From a checkpoint of a small transformer trained on Wikipedia.
Size: 6 heads of 32, 6.1M parameters.
Training: a variant of Muon for these matrices, 155M tokens, 4740 steps.
Each number is 128 + 32 x the weight over its row's rms, rounded and kept within 0 to 255. Layers, rows and columns count from 0. Numbers have three digits each. The size before them is the row's rms in percent of the matrix's.

# layer 4 attention query, 192x192, rms 0.171, rows 0-40, columns 96-191
097:135218180207149066104146152152089121150142151157096062087160140156140105125142201084090151103125119143137144088200100096159082183090118134175107092128119134141162120144074072134120132124163204069117105141073115102069160183153141086153180108119139130141141157119104144103130161120131128110
075:148135132060030136118094154139149092169147144174114149143148071170171118139154166174129125149161140177101111111068070136125065190124130186125148124137088122143121156126133136113132166065144160138131160084171165139077114153148095152143161120169193101137168119147143098126113115089123148107
099:121077108022132081162120196109138051116198121065149112134194170155183123159093125218164084120095176084118122189112132121119157106197132160132140132114089090111159137183129159157155132097095101175077132119164162159061114144115108118125062183124125076111120095105102137146105151107077189141
088:123149130219163186119118132110103152118110168137128159160078082124084113127116154110138131147159114193169137087112148160039144116109103139112125125135140153073124120066161135139118085142149148092175140096123141110160168093130156125085174095129138154201104147167127117072116118171123066070
080:161120131064097221157107108116163106172111149134117116115134168159174116093130159142135129073117197116094148165102153093179162064168071213128182090090147102093132185133169165182087153090130122167150145098202148115130137167150152151114139191113096148173073117114094151123091115110107134118
087:140068123043116143152104122094116074149147128153149152105119136048170084139158117159153101114142183131095151129088140125159112077125114118161130079110113163141054183100150153186063172109138147191140104103164154123095166152124137112096145151131121135150102120101143142160169124071102171074
093:181112171087051152126095102145141128158122095091096169124153159077136132141136090131105147107127129156115201125046183069154112160160129106104108166124157087094089086078129124190153077181150040157165139167158111131175154132042111181174116154126119103120139091107146111158177118180088173097
096:140179142204106153125107129107154173113112144098118080112100143220131167083154131089147170119166086114087188102137169126096132117153127115093178123110103104104208138154117125109152114124137116081139141117127172113171103084097147174128172123102104182148117151118119102141125121138198073152
099:086125107141147133164173073133153114140158098131126087167167147114134193121116095175129139115136132107178144142080101089172134114159151173125142156101121149098121131163097139142132144059170129116118101102044145031145146167119091147148146203116111089165198138174155102105108116083140175142
102:088124110104116135164144106157116112073114092138087114096054109123092069136109093108150145119147077121083111164136101150087115165153195151136108111112090153102117053203159073160194150154149151146122097049171148110115123175102149126195137091186121138115200081163078148088107112123070105136
092:110149107158142113138147107117116080165145113103140094100167165089120088094105158134135124112134153092197125127182152124121112099073122112107176123121131129141116116066191104145086199147094090121122141112216136160110145127090135162040075165138144120106043144137090108057185138129079167092
094:129097110084106196119152121110146130120111134108140093156106143181168123155133167125052110155140038169121078152121106129119122181075115158191148082090134097034131128110147150156190098048030121177094201132089171060190152116074138140138144119129113122100111179117164155105102163136135129178
090:115149165153069103102169175160150174155178089149142148072094140142088126080105037143136163098124128151104057117181073163189131163111103126182201146095166177129162083203162153129115168115166160109098150150095132138128110120143092094156193109114151158129168104090103144135082123080123152120
095:112181125117211133114124164141176166114115122104106139090181065108158116152114117124103107083119125120104070129118111126069144107135141068087131080089132138156064093216149162129155142102122118070111113117074123140088135139143144147096120155130127131144173144096124129164173109149083121092
090:164082141105132087132134222151071099140126128217126099166092077094125162097094122148112154122137127087146120110133136138153092187150120154096139151156180093174223091098112097170078138114140129162107124169106147078179067153141148099149073133162124113112079117135086086128134090100169135186
091:161112154075210128136149164067095085084196150105125141105109109144155126107130097089089101098080147081118101081193216146180143097111145131137117113105171106116138092119100121122038143131106049096129127087122161152108204143102162163124192115111132091185186143052096122119139156136130120108
094:109112107127190144173120079077123074125145103129165159192131090120181105128115098085195128097106138106136096174115095114084155104174058118209092151127164074127094153176152098123124181162094087127095120145109114171144111121149188123106113112106146127162140122145114090140106173189072153157
096:143124160102112109095108134162149133102187095120082162112154105178143154104097135144121098136125121155155139156126095128171124146146087155136132088150146129094085124128130120061161157091134156152134107146131154149132122171158171062117142141123165163143181129153164106123151164089120078167
098:145101158086166128145121141086139098170095077100133105117090103114092119131147136140160152078137151124172173141128103112084147123181096143108162174142179144051134076092145101051097089111134137158134133162141123074125125127109155098117134208090174144074091129168127152119114113175147134132
089:115167117115157164139097081096135101177176168135108110076108090103069043095108088178145121140164120163109122166117126131096110035185184153149122073126101152224160168040133141131104167116151150127130074111156127140073183109159100103119077153144117159162136158148181147125137201163151115095
089:131088098085101116155147148106137138138188144104152138141118147135113173109162139178158159114088077129068091141138139157086087160107113141156131117130073145139130066148069119147117171084138096156135073130141161137107109171122049149173232107110141106091070129105093150177188092164105157119
090:163148129151143128121152077168077102104159119111166154124161098166113147126129190093164109147077133194068145110093194115116124061137065137055142087129097139129142146177169063155151103120147183116087154186188091131087086102129096124188163113146078090131091125123105134114122180109152135114
095:129156187153184123090075100122163156085129161174103135092112159107170123150107093172115098135126125130108135147083129082100117141059101167209111148113135168126186150140221143184159096105082147156150101088064112128156169110118121157148143151139124137176119066151095080102111096182104138141
087:105149119071175046148069105199138084099153094148145121094162127132125121120189079117111132106120135097115117179118136118094094154161096180108102203180083114097183149158095136148138118132123140064109182163115093207012184089115095108127141121115177123098158138126129153113142137120128127124
097:145140072123110090115149119134092168160182154075101129136146061192103134082090187106083105106087109120191160091123149128136137162079153149139111090190137103095126074093104136139134147121166087118141194091106077114087133076110171211155081164165132153130110133189131154194113095125126125166
099:120128167139096115083205152203131085161196167148091121126125207121154185123097127093162154089109147192116139145048105105156090185181144123175101168122177100135094145092076010099079125102136170091146118151134105133136115126134117121156118137114137147095165112122126062161115093157148145131
093:113125140139122148093121094205076120141079128127072106115176118130148108110187112159050172176099114129117136080121091145102143144153124163127105074108121150145130136115104140184103132150112090138177161110126090165102087151106118106125200117161082140105144127106202146167087128111068132142
097:124109107115124152113143100101121184160165084175145104121087153134105104114135078106173108106156100112115061121150119156061138120076125161095125149096130093101134082171078116166136162120105118132128166139090143129092089152093036101118075165105120072160146112149193145120125139085244128125
092:124160089084090093135092111048168124125149065150168158086108123201093163102076133109140153136121127175101111101125159139101068104123171145142117131115136171158167167087146119116131088094155096082146205140134044144121068126163093125091127090103106149064099064132133088100194100091132140091
094:194106195154152146149156158153111089112082128167136133173129085112106106160079131131116131135096157111097164126095069128114098094122095122123156175108120163101130151143138166081090106091136117092146132139210139146161102191147050107130150101093151139091119140165113145134102105128144098138
097:146084172147225145147160113104148131142089179129161112177111124144121138097079190116118126153087154114141091174093143156137166161113094106206137118092111095121120106167191114149087092120103151082168138118136119149151139124094112139111097207054086056072114092123120090080126142115155126126
095:103144114149229107111137120106149146134126120129053161063169139122176089124111106094162138083170067136100162157129157084113167148155174184161124115125113094057146106133098148147118140122133048085156140146147215120146180125121122130092098121085112111165106123086133152159133129140133148098
074:133200148181174118109144125133124112173134126098178176070097119115162137089098113047158156084085059121105148076167157120114174155099138108177145144168140150140078146151150081141071092142182189119103044122135078103221155164139138168150111100141082087112115138102131122136144112185118153116
103:123200136166136080115127169141145163125126112104141126133149149127123090125160112113100152121088153101079148132162111120123079190139146098087126099106129131106067089160113068129085159154146218090106137163085116189066147129170172163176151146118081153126206116123131139130108093086107095116
112:136125111068110099139100128109126091128174134111098068087147123167196118133149137161142115157127144131123123135175099103184130171106139149133143093127117111153206139168126079153156100178087066227087130133104137130088115178096084186141133127099171078151172120117090173175101128094094202131
097:125097119087088105172157163106084057089194124056120116086100167190128125119083108169158109135112128115120079162158123113111108120157117131084168153097125057119255126138156157145176090159105081196117129071146146117092135168098107131125107132120165094165135099120068184134085116130099163176
113:165174108176141095124153149133112152144156126144102134124051120157083127098128104074132080163145084157146130150090165124068141155133108078181142122181113155071128148162135134095171128149139105162079092152082186111108181096125173106069104117150143111112171181101080148131103134114128130133
076:150165112135158118145100167121145130140091113061140157104172097108097103147146128107160173116063149166107183131082108126103103145096118150141147076134154117126190179119145155053163159151150156112189153116144107199086112136085128188154136074097131143051102081147092098100129096171175151106
101:134094164140125182087150114205120088142153101139140126141169135073165138105106110193142066156145102108116114110174100159196115106158077107121076182124143122229082114129146071152078164161149174156079094164173071080117104151169062104076142153143122118158160104164142135148136158112155112121
103:118123110088052118143091102154124085180130098111107205119110143123150146164108103145130050169122157085150109112179130095090132101125144119099192046062121095100129065146146111163157120090077136150130139113125151161136128162100067159098071131133131122147109136124123174117163139119133175135
110:137130160105100118143169173164119119100095117111113112164094123104154094105111118160122176157190149181098075130144124133131154078125175088126169143152136125176089089174113101142077145177073124128167156122124067124136076087153073153167093087135126119094107059195148099107118150106128161094
# layer 4 attention key, 192x192, rms 0.17, rows 0-39, columns 96-191
084:109109101138038120149120130121130104158122109156060125156118117140150156111132084103141093131104161140075154139146087074180113176149103146091159185148155127160158090140093164108135161097105080154133070146167109192088128187082109150109141180162137111060160106181147158176136127106100110129
091:147159166212162110153155141107106126078096168105081109147113137128120102117081163148133112142135139107116129119180135108120089141061138113102111187136132095125205079119102157105110103131113093131146121120140126032157090123118124092102115074108097135136131136112160137142136214168136130178
093:178161163093164101106128169169099078163122123105123174096143101055167171117082144161120147130059121115104118130087115091193134126084162090083129111086182168144093132126134162137077152105150152196115155155150063173109106195106132132062083162177103157123084142080152155147190119087129139081
099:111187142150119117133105143143122103136172123145143090094128146152118144094108148082159115142148187108096159146152130114101097133165110130104137186073114129163140114152134093136197187117102100105154070123171154133084101104072159120137109097047137179097092136111125129133102198088156123144
108:111084105136165155139165150093158110151135137112140154196104067149095109143115122147141124085173136200104088123075095158132153110108195149151103164149151164084106186087118151130134079091182150081097102128082072111156156189144132158119068151166104059153110132067148137105135106140061138135
078:108086131085221059123138137146160095115173111129078182191132147154084168128116076152097157076162090099122089120112116089088164095122125153175162124128100128135147124063094148031129132189125129161129111103162168073096147147158115140120141075125101069136167054126145169165103153198126119177
130:075161110177084105143147090129122150122088123163135056099123155176138130112130135110125178139111139101189169105167150115092077124149091140143160156121134103203172087164127099074153159174121129140166080156199181120138110043080123124128125078117139161071152169101074095087072137107149105157
078:135108114038101085113167156174125082167176110154101122152169140130148167100112071182128191098088101113170109097080136090168159058134144143184149121129117167162083163114110123056126178201140185191133161168179119177131146123097100156142125145218121108130152106061120145106134101135122124093
092:168115161164154132141077177167104156137166148121103144082090132128134042100180189157146145166138142165093173141198054146178062123117111095088083106098140123162163151108154110133117144175155150071184089145198148107121133076096135043142144124200120134136116073117136092152155115177181122104
096:105155075145115113091183129114187127143158180130143144111229111097118168078116167131160098186155170105155192072082201150157087135143151154094099140144119100167102158095135075136059065169110101147139170148118104089077127144138108099143135188123112100162121104106085153101149105124074113150
092:087121164132077131098126134135097082082111110075155163131132116174129099126060135134196071127102208145117163129082194135133119147133103110103112131142072124113134116141100094115157074124145141066106119144072049096170110116107134183148164112148164127185170123099182122139109093173124135161
085:137163183142104088118107110119146112136146115123120123062125153104111105093111174107104141131136078077170104097135133122122120121095172170085121115078097115134090137119109130095125144132093131070152137079121157131199155114173144084078106136136105147155134093166101104207125093159079150114
092:139116160124086180120079088167140099123164129108190116152154105095111168182063156068114149183159104085141127150141162138151087156092091137116156133137132103119120171040053168106103116141121125181132116130121170076160109132138120069084132134144081129145159148158057123108171193113157200127
090:113170098081188138186142117125123087160161103069122095143099123106192095105073121106209154133163088175156108124136147142138102105120130091133145149132110081156129098137110122137160101118137159137160168105241124157147072149102171102198164145115147154121110177228135106140098097122136094108
084:200136137113171081037137153127131168139121105087120127123106101122134147130134155123155137136128083150115161136137073081089123082104081112169127123130065163100111176149078093112197159113104113119125186112139141146080136146104154103126133129110121110088165153157168125102136141190109138117
089:138139144136129104145217198097096161098127074084130199147057115049134169088113168135138128113152139141145139106066168115118154103158154125121135149115135067138119140134077144110189141123171104094125126124118109132143110085136145135135080046164106122120094137152131097081122176095133153126
092:169171198162062102133153130120160091103147151150137102128126126129143126117120146112144129148118168133148173174080192179114153148150120129141138110112132171068141066138125129114112133064107124141111171092111127045124076106123090112101102087084154123058155187055200176129120108101144107119
092:114124130102114074097212148200089120138103120174182110134146154079092166101122144113123167172150088148141128094133113175102152188154144134156082193090111137129127135132115121119152186121119134130147101104101135127119167081095104169111145152075175066140111171151164110083108159138170124115
092:113140118142114126134144121187122094138144141066162129155131112178150212122081099118098119186127140125102126156150092205105143109080142137137140107141128066102177196206165111161196120096151147075138152118049144122127113118234120086155121129087074122172150097122114154120116035134125119123
085:131144105157171182198163135153130130083123158095139129111110199128139148112159174154105086104079162149102128154081126097086188147058097176106152092151171162149144142137178125083123087161098080123155112155109100164092136127103131100168114126127119109106075113156094134107136092088116109098
090:163156131179070109098151120134144131107072145159129125121132097141159169128119137068137111094175159084117116133136125093130221069083163095134096087101170144124152146080178102134097104147133133127133112096169213105101129143152173160059159111148056132131138120092129096082099088138138099059
091:124115126144146156158154154099127181154131113143073123131113154148149134152087073104132070144173104103113138148139135174096181183163135179140092130081175098109094166138105070147145103155083089088132085054150142174105196090066172106058056088143141124099195074092153139185146132123140111094
090:092132136188127124118136121135125153152129159166125107156093098141122107188117148122100150160124131118082115072122078133098175107168128172071091109100064075157114100121107054124092120123165116089130167039127114128160155162123045199162156135112119146106189113182163121106075142143096110114
088:177107122140109144139115170065136086110097117076182126200151126095088136128147117112097143149125117092143059092095088144166106055184127071127075088110179175156144129126166101081113061065114097110157133131134156122130122130150124155116096095180125133128174122160124146149125109105137129081
090:126112097146114190102129104084110096184059065059127115102098136108097084111149131054163126106123068103139108228178155161164068117107118095158113094096166117173148148185070154130164127155147149169097127120137155121150149141156133100133132110119073170149141110088139175051126097174172155107
096:117110139117187144100131072115098170132149109116199175110148099085124121174139138119137143084070140133117136121155115155128131091136053163157142096145122134160160081112181063090162140160108141104056105082145133144137126087113098141123100043098102131110062144084144151067101124132125110067
089:170122088157146165128125162151149201150108169153088167151085098092137141089090053123128088145135214141189141127128146091149123145087187119085096108158153123150147108186115096096226158144113144146104137179130145152129128110130091160140142115119192110138166121212080168150109119177111151090
092:081151153122056146141123125116092125057114135129174155135109123113120091150126174107114145196172157122102176161155168107097133173124110134153078112132139156135108118118123128093106138114083175150168121096128163136141130166144130137135148155156105199137029149099123125156176108170077157125
094:144126123110150130112109133184197142132133134143120042180123096118145196115079105126068114141117109135126144094141185158157173145096133113156175159183103122075144092123103180134098160112091168135098113094163073161133128089125143097099139111155161134155168137108167088144101112123166184153
092:137152113202117096145118181158103140100103105144115130120095107166148129100113118160151155120125188147143158141097171107117169186117087125107115137145171073120104172111156047175105083117148120128093133053113081109142166154094127079106133104172130138125114148094103138083134191104140144155
094:146100139174119163123101183134144133130090140044107147134135180135086111078071147129075130126139177105159194159127162103122115174153122116149134128126097170146091114150126172134181109119153097101092127120098115173147131139061132130134145178153154109125073079119119120106121172135144084142
090:126146099099147107165134112171173116133153118051118124255056188136161158119206141111153124127174104151150112164156143134169142098115112077094129133109114115165092108116107092147155137119095121088121109134143088171145111138110094123107141123162159106140140126103129154047093090120060071129
086:142101123063086141111116112160207088154159145138124147148164115143140107120137118104089111066107179126162160161144126073120121079162111147159189136121098141143126137150088160126150169073090164178141133146136120139161110114126103161062139169162114144125148101112110080117130101127126151107
087:121137187167081049140038073083072120075108153145117067093138101163150195122115147116098124176174124177142075130144138088132146152051120133119091130152148179121154152129108088125119113104181091141092122103122114143150060218143076147149131113109161083070129175107130117072121151147089100139
119:104071133131182153137155166115087110148165133077125220170130127062056117172109148122086112142117098132135102154084156176159140107101095109138170070130150127070120176134092207156118102100172192141117161128107149113089162122183107104052082106139147144147107138155116115119150082185128132137
108:121122176082009086113102121137119127125111103140106094138173111122139157108124163107077146138124153136153093185118125149168113099060164076119143127150181137104124170102142083115097098114150089140078128140115119141186069184110094085061155122158094110097132170074131153146138163065165162169
107:098133146116004123090098132144113134102113110163188095128177081127130162090147115093150145114122145128143145131147154104098106117110125131101126163143136090115102124133145095081160177122126134092143124158123152141201122106130118166123157140193131149119110125074138047123125133107163100121
110:144081113168107161167134134171125105159135170157055179156137132086098127119129097121104138174097067080117086129156123139197167160123142087118138149076143142122108132087049162158138102089137129179092109130140144120092161169160121137102132184139123167144160119128176138136127144133081138102
095:086085123152226072130129142128142112155084126115126158107132109108094104124117107112147140134147119100114101130136085127142147194111130142143104104070144161094083101096121171131127112088136173091115073077097162165116113170147172108132137236169091102146058068120141110136157145159055134113
133:131208119163076139107093111123138143074129119149150072107148104180190174105122122103171121131152122157111196091131169086083126105144161172080088217149119086181144104132154118089173162172120106107154137164162136114158159102095162165173144087149164177121181145092116106148099116112126076143
# layer 4 attention value, 192x192, rms 0.181, rows 0-31, columns 96-191
090:102170151167145107083088111157134132178065125121122118179159112072159127117124168073140151115119128118088168115183102150075164126156150148109107134102155127132122089091106153143105031198155124134051089090107105133180104119134133111150135135093173138059103104126169178096124140111160130098
092:146125179158180052146084098126171168162183172144167174143098132137116220167107137166078089148073093157182137121135101148133059181105091127052145139127086122133144156050115137084128170157162088113115119137029133108076109114142155113107115104160146101125098145126112164144153079133106102154
093:145159118138135097146135130145099153126130067181098208171136119150114109209134126138105181137125170089168078089128138171151112110126087080127135121114108152158146080114118180131135144113165125144087213104145093119131110118130159151125121069111152141119140138195148138123077091085090130140
091:159114143146068182147129143153139131107112108052158131136138157075187176151103160106122153116157097135112161122122084136088144102138132186098115143131110101149074084103102088081098124109135066160136135098156077143178172182130109150107133180151133125162134136079137074138077109083154068070
089:096133182114128160162099103112178053151110124121086114200159093135130115115086176109113136166116116059100125155136097105105126167126119143051100124119136106180144112176117107114122110156163106170093180138109182144141107163145161166147123138132198160177107113123158105119105164126140170127
091:173068139142081079120163141167124161173105150169131148077115154120119132109168106159164086123120126125040041147132152080186163043123118134154101114150133086192132106084098096131088111148113110119142171204130100139128143208157130127181103141131175087117165169100116160136167106121188113162
099:104147177101165142156113148139110123110104134138141133152096151217126147096201073155131136206146107168124133136131125035131142137078131105146112149180186133140120138146094134163080126123127148125148142099120078101161152102075174139156165093113129142095147176085140105170158132085134160146
087:221167171102111077127143140186070067106130125136134113166102128113128086151115087106112194132110136145120106157091112100124091161110126139136123108145133146112162124127055119103146055101169125097152111181118130091144088122104154179129160162147132134115163131148110125132098124108161141075
093:148065068142107147136130084117097141104117127108128116144153060227107155135145121116103119142123113133106116146127124105151159161110146126125156093194088078086115146047079179170188146171149168119109149098134140106155082055167162147164145089112190166174144126160126133071196135130143090123
090:171155119106153086105088130141117142139124049107135128136118165167091133087151125100157114206090113184084123121107095126131159176115093121101096102072145152195134118162125103123143148138174140076140118240182149131125129139177110042143087118142094172097146139149168172146184152103117148105
080:129131189123147142102106066157112123083061139116117167091133149186135132203130110129048153178175095147081088154136108188147087162144130135113123142080169102126160117144059100164152104123140111102176138147119146054098182101094107168118128130077151141100077124103107150180123095129141097084
088:176130114163136147104060163085173148110128158159100162121169120156172124123067149113135162128100159101239184107165202105171166103088098162068140116149134076079081123084118075103069123148166132121132164138131122116094149116080100135127166121161148108132121136096098135130143176132121154125
089:113180173140075167062122143129158095116145145148153146143125147138135100079105144143093116133121146098107129153155097150130151069137113087143173139088105092137116064187117093222090149164165086169126127101128100137183166134140143082106101129121119153148098084154102122131197125144169176037
085:053094092175163127217151127168163131142125175104149085191098157163126097188157104117080150085083102179159151110128170092104113169105135108143099094160106124105157169151125089104127100159102115119172165130153146075157146090140127121122150138113109099107179078134085104133119130101121134044
084:148095202148099131123133217179145173108107158168094109115099155161176129150127127135150089143131135086059165108176138201106117099141113197154137101081172135174101154124107087162151122064101075105181077115119162116143167126145174165132141083079102130142111110155103107131175110079080175144
087:174165161145120157102151128122090121160082112093119137107075099184069102082152091125103192096116118119164134129088112124120111121111148132136151094074119115161106065122150191157106140189150127142099078141140149166156139108110122111134156078161120170083173123156165157111142085181105134239
084:119114106172121162169135129212142088132082083130140083093136133115089143084105203122105081174134154086105120130091153132151135134166103159182119209082044103105070054096155110164140162179164189120161146163118122106150169111099143111164098074140102081129099141103113164111162128127127082091
095:145166139130170176111137088093128133097151141090223085138083116170106138148171120127128090123137104091112085127091117157135195145095199115051144120072118139121147090129082114093191079108153136153127102102158126124064143107183103121185126106150118091118167116009056135114145127120118197168
098:161110096113152161088043089168145059100168167086095102154106082099109158116155122094086086163108150083126071125091100155098152117123131045148109129113124211141153047109135157130176144132128102121143118111134130107178126128078093064124119120161157127122197148110173124202135174169138168159
087:157117119168153166131115098114131158172125122061175128117149090139118183117147162072109174113130141096095104065064162059097106135189108110137164070131160131135161137161088181195160136151149114194153149112117115089046134149150091148107166063142078134138097137102087111142160132149141151142
086:138096124153070107108125138155094144197102067118115082094116089138112108178175140084148135113081128157091090135153106176099113100126149162150096122141078147154111203141103107180127172089111187199153129174188094159068175149097112144182110109137074058109152110121146129116068144135130139175
099:082145184174127131173119151097191155108145099170145141118127112105166086115101163156099144139107074156136194202090141183141074126151108165117063114151109130182074091149115135186124175161164127156085137165154187108112132111166111135143160155104167154154177141201110115145122145144088091132
088:150144113110106164089153156067096108129165119120126091144124167122137155182136131086153153125148100181097202100126109150110133144105125135133126055150098109089135141102078134136097148095122127160146175075150160097065149093149126121109091129091113165123128150088180080164130151090126116155
092:124139171105124135113062133134138093141116163137121155131091125113141099219114174161129137087163125092142098091114174101182144120101118153117157091155153144149150106140167107129130151120119098189143119147123143091173101139067174075136160180095149126073082126134111065118181079132150130078
085:118125137131086100147134121168185142133154132157129123130088110121126136106095156113130217139138131156140210186127105125102114100136104129127081124159191118093162139096090104101174127204141079106148116108159097073138144123170128076152099106148175117159116204093097038167138057139069086170
087:114135172108137109137133119200145128136093164182137148153176115102173063103091123107142165115127159089177156137119097119087185086127148096126139106165159141089097126087176131074106159117163061145159134141175109136188099112148210122136131177146122145102142099136165095140171139053105056183
091:124115092164107157145144092129091115125143192093168112152130119112091135144145119154058070108126088129082142108153091116100073146142152176074128093125131138180105148155140105141069136096104111136142114114134125117138110131094104144149124158180095090147113160146104143178111145119104096129
089:141134132092141116149153151095107119104118144126085119102066104082158135101117188106169094069084116121141155184113139128102066126116091136156098173156131115190139134189094118125119142098146059152065116173177139196070132113121152100123125168112156119037114174098099156174112184117098105124
086:135139099082160130074165152142147166063158095091159153058117102138110137087081120118103141149157126150126171088091186130109197145108132103095121143171211096103101122090123105150085096097114154102094159046128191095096054116083142090135206139175119156126108173162136150122122166141091129123
080:116100173182079146065152095126208145200087091074103133127136127138143141111186112210089090096090131178156067153107103155143135188090109118122136199117189144103160198138136098106118106155156152088157133112136102087140117137091099143131120097119145093134140112119135144111090164089158097107
089:202100128118172108108098142114072107129173118134085167058122101165069119109125148123089126114120116190082118123192112179099146159154129119160133114200055097144177125186057149080144159126150123188063103162103090103149140116172142083203151157139075168156076110152147105174128150153184104110
094:187138083090147079114127108187127104195144139125125107127157108135186145105143115161181125099111131083150159058131175129123104169135173152136090102173092070142141133088122138124122111183176127093105179171077124104136123074104162137125128086163117239102116143103172105119097065149103122074
# layer 4 attention output (transposed), 192x192, rms 0.164, rows 0-31, columns 96-191
098:095147137108209151122091134109151137158132092075135102153122124057091092166132117065125135118155115144165099117186087130134167109114147090120109115105122174136171137157154159156137117157118158123152118157147132146169109151150142153159077165134173139101155155047164086089178152152143116089
096:124120110109083094134098224128089155136122107052129139068151147167135125118116110140112091124103123160145091170186143189125135185137160116108116080160098119126176106091099140131134088132104194170059085165129134130197117164178147151139083089133105175124113058127098103144146106169109139102
093:109143084108090135145091167108146131129162097083098156123148104191129089087082142124156174177140129139115106116134130189120086181073151170122160166058109154161168089086123141158136203140171134110118075163046155139113137137122144141081109136134123087144185090122158117176131124182108141135
097:097185126150102184127109113102109070139117136181166104136151061112092110158165103178082114140139160179142097141144053135093185100092107118112136109169090097116092086073130118116130120128097122121131103051156071189153144166151143143143128119110126132155109142145120167183125210073133107146
092:122147144119102126165076101140207108191114150109167129147086176116183106103075136120091120128098126183141127158144105166140168052100167129107089151147163117195089140151132127144146053117079139175160097102136179087159179107130149139119138129109140130129077146143175096093130188129114159117
094:129143089127149155119088062097159133166079145113162152104141154132105191103148060144089115159121087141132106112152152167118167038110111196141134129094123135124129127138137105219144181116125169169103108148139069053210134119134102161083132182157128085108152131136115184153168121133161130170
100:169112138149093125165109079114121086158170078109150166106116112173073177073117131162116119094146147131131078142138154179082166255167189123170107140130126079077202155162119143111132078100108071081143119124082099144116122113143153118123159159134199101102112144094144174140118145167136170135
092:169119150102054167145119127100126107143067105134147076138138078171168094109096075135136207165101113208126155130145136139127183202133090141131095173133098180145137162156116105127131078132122150178107074095115100088141131104082110131156138161102116074126150111069130134177107192092132148100
096:141159110143060124130149158117096131157108155133163124101136193145115131126076088191137167131165176098148174196071146116125108191119106122073134093129176090102117143094146117127151115134096132123134116108124175138115139176162167079126065130118141071142140092172166156143045104171144045104
093:177098103083125107169138100102116115130123116174138126151083087093170119171058106195107134110093141096156114087215130133127139190146156164123096130119070127156156174132119070158108125099178186112152106231106116132052117146102132150114166139148111131115125150136118153112116152143159102085
085:138128134108111121149085109159131090067149136121109147118132119244121114100100139176140110084115144105150156182078126093133138169125165126112084117069127130095092101044091114126127186181182143073099142109126134124156125135102106168096097115148086116172095145124182118126167124159094144141
097:178178079111181155112125141117078131161110162132154133067145116101097116073112122164142146155135129178152090173105155156142152170128071081125175169218133123055149145155112111098166101152188142112146133105135094108115140168118117172115135160084169160133110191139139138068130126138174152150
100:084122124120118131121106168142120140064147125124133143172143164036151110073072124153132124116157134139100182117148147156143165112122160109160116131113193106131138104118159151158136145148056069116124111147120187079148142123036128102088099129086093103145067202116161083110121190127149174155
081:101079121136146145119160102147113135109120132131101119150092121166104109098086194125110146141124132160067164056094109147156135231073133165182102119129140135145120126102130112103052146151167179065141134123115107120136116159150106118099129099098108140068164117129170150140165150107134131070
090:138143109129140131153073067124149114113127116107123185152157193138125152116140094100114083133075105155086111136144198147136104149121113149143167120145114103124118158102121126178132170125121098130174151091127104112048123075077077115060116124140135104149111107155143194163181133138142060143
095:148115118116116146136036145120119106100092131044109115103100173092130108146133134169110146131131147079145130169106135149134082173126107114136140117098122128095138165164144070121159101104136099157085133100113113191062057128118157122152111100159110107105162110146137195133085095163099163186
092:130188119172102101153150110175199112107106178095167124114107140107082095129202140141155147121133124075112123085083113108122144187132117109195160140151115148082083132163101121069126095152104109107155104076132127153169080148165174127140156076157094139157130121112152102134104134135169185088
096:139137188025073152121092127116106066139141133152170122116164160110143047133144079129163188112081192123148173128088131114165099177178159198168119162135142120138130145107097113155146071133140085104141130122150130133138094156108131137157099168118166142114224147108128047168096132083132095073
105:111153149162116112147131165108133136116122143091135102130105153107123121137130163144120193082114125163133109095128095081150061078187151144156157048098139124107115159176081115172103159092116158125125134146167255119086143152115142186175077162136106127141111122117174111167104166087104104074
095:138190184105217158172110118125125098089155079101091165121180142098149118151096093120121138119097118137179075176104147100130104190122124135144180129107145084133114190169134164085162132137095095085093133082151139053171101083109120105095110119141154134132141106042148131133126087134115142175
089:105174171182098189099221022164193147111115127155136128165082087139129200138136076148086200128071163127088103127104113146175102112151150117093125163103125141143104157122137040109097157159152133071109119145127115140128107091085134135132078094139087151128123153120093073145140141153159102138
099:164121128122154122160174108150165157137124096168103121123109179147125131159082108180124098087135092177092125153103137140138175132097058080107095137163153146170130134186143098136087154135102106133114138090140190151140084095118166145116173078080131146141048111124140107114141085202111139104
086:149101124133128120099101123147132103162123129128126126149095124107082164169139122158125122119175102129168181106091179066144085204097129097127125157122123124092150067077130146185180172132157153112150145134200166229095143175178075139129104121104158180131097141127161150115090130070086111166
098:101106061164173136130153152112115130136145114121124159173144079166072118075115137122151118158112094113153128165137164135179125084117144128104124061084143162138133094158202216089153165144128095116104122130148153142171094089147112170173135117131134127154111126127160176122101113032163173180
093:128136129108191104143099155149103068114133138111137098083161158147072155100121101151089110143132097144090128190125096156119154140117141079088137115188127087126124113187110119169089187164148090096102125048113134125049147122156134185164092073106124135113094144128128132106170087135121090140
087:138084090175147160117140121161167100097081156064115068151177121126117123099115091160120117164124131137146145100133081151128150121116148124129158152135162104078105107169189092099085124193136108153116094089141164171049121159111113137135145179140169150118125112153138221111142162182103014110
093:171182150123081114095188099087139118147130107154101120144088116136138154132122131182181117101100110137118081071106143087105137160091144109138130100164168100127116170150113132187143083135105128114130122105104115077139182112124130165124132106128135109105116136131123132113255135087099166199
095:143166136127166070121184162174178170162173116113091071130125102190126121137159123140134053140057126090125136205128121087117146104140121099126113118111140124097156128126123119170104121097127167141134157120112173116105094068141073148095184125141146107107087119164100191132127115075137140107
088:142042120178190113138112071137093156114153087098131101129145183086144155135144138176148126127122154132124147099112194132071152078087164116068128149117102172054174107133137175142159084177113109144125186089111190138141103157122149108100082104107105116119142208145085120141078084134095132075
084:043126114134076131095160154118128181112148141120131113117095121086134106115122080077157117092092167132111088085167130137149130109113137155126120115109154124091114046107159033101121120133152171118149137100055096151208172139144088135136124153087094114167130102171169086137151105182126127102
093:139149153078141097145093070092178155155037097168100109184192105104134135144104094178139128176110157097128111137184087113134176189113117159144136116088095127116146129211148123170170122129108141141117118122148120076175158107125153092124063144076095182160110077139079138143098103136131189122
099:119136109158078154116097151153139161130080103059092123096177183064133094116129164119063181154218084166148115091132143143160153157076113098115141155157126148111154151128171141086107119183147182135146120139168109133169178060132131148177150096114099164150093126094122156121183165103118059078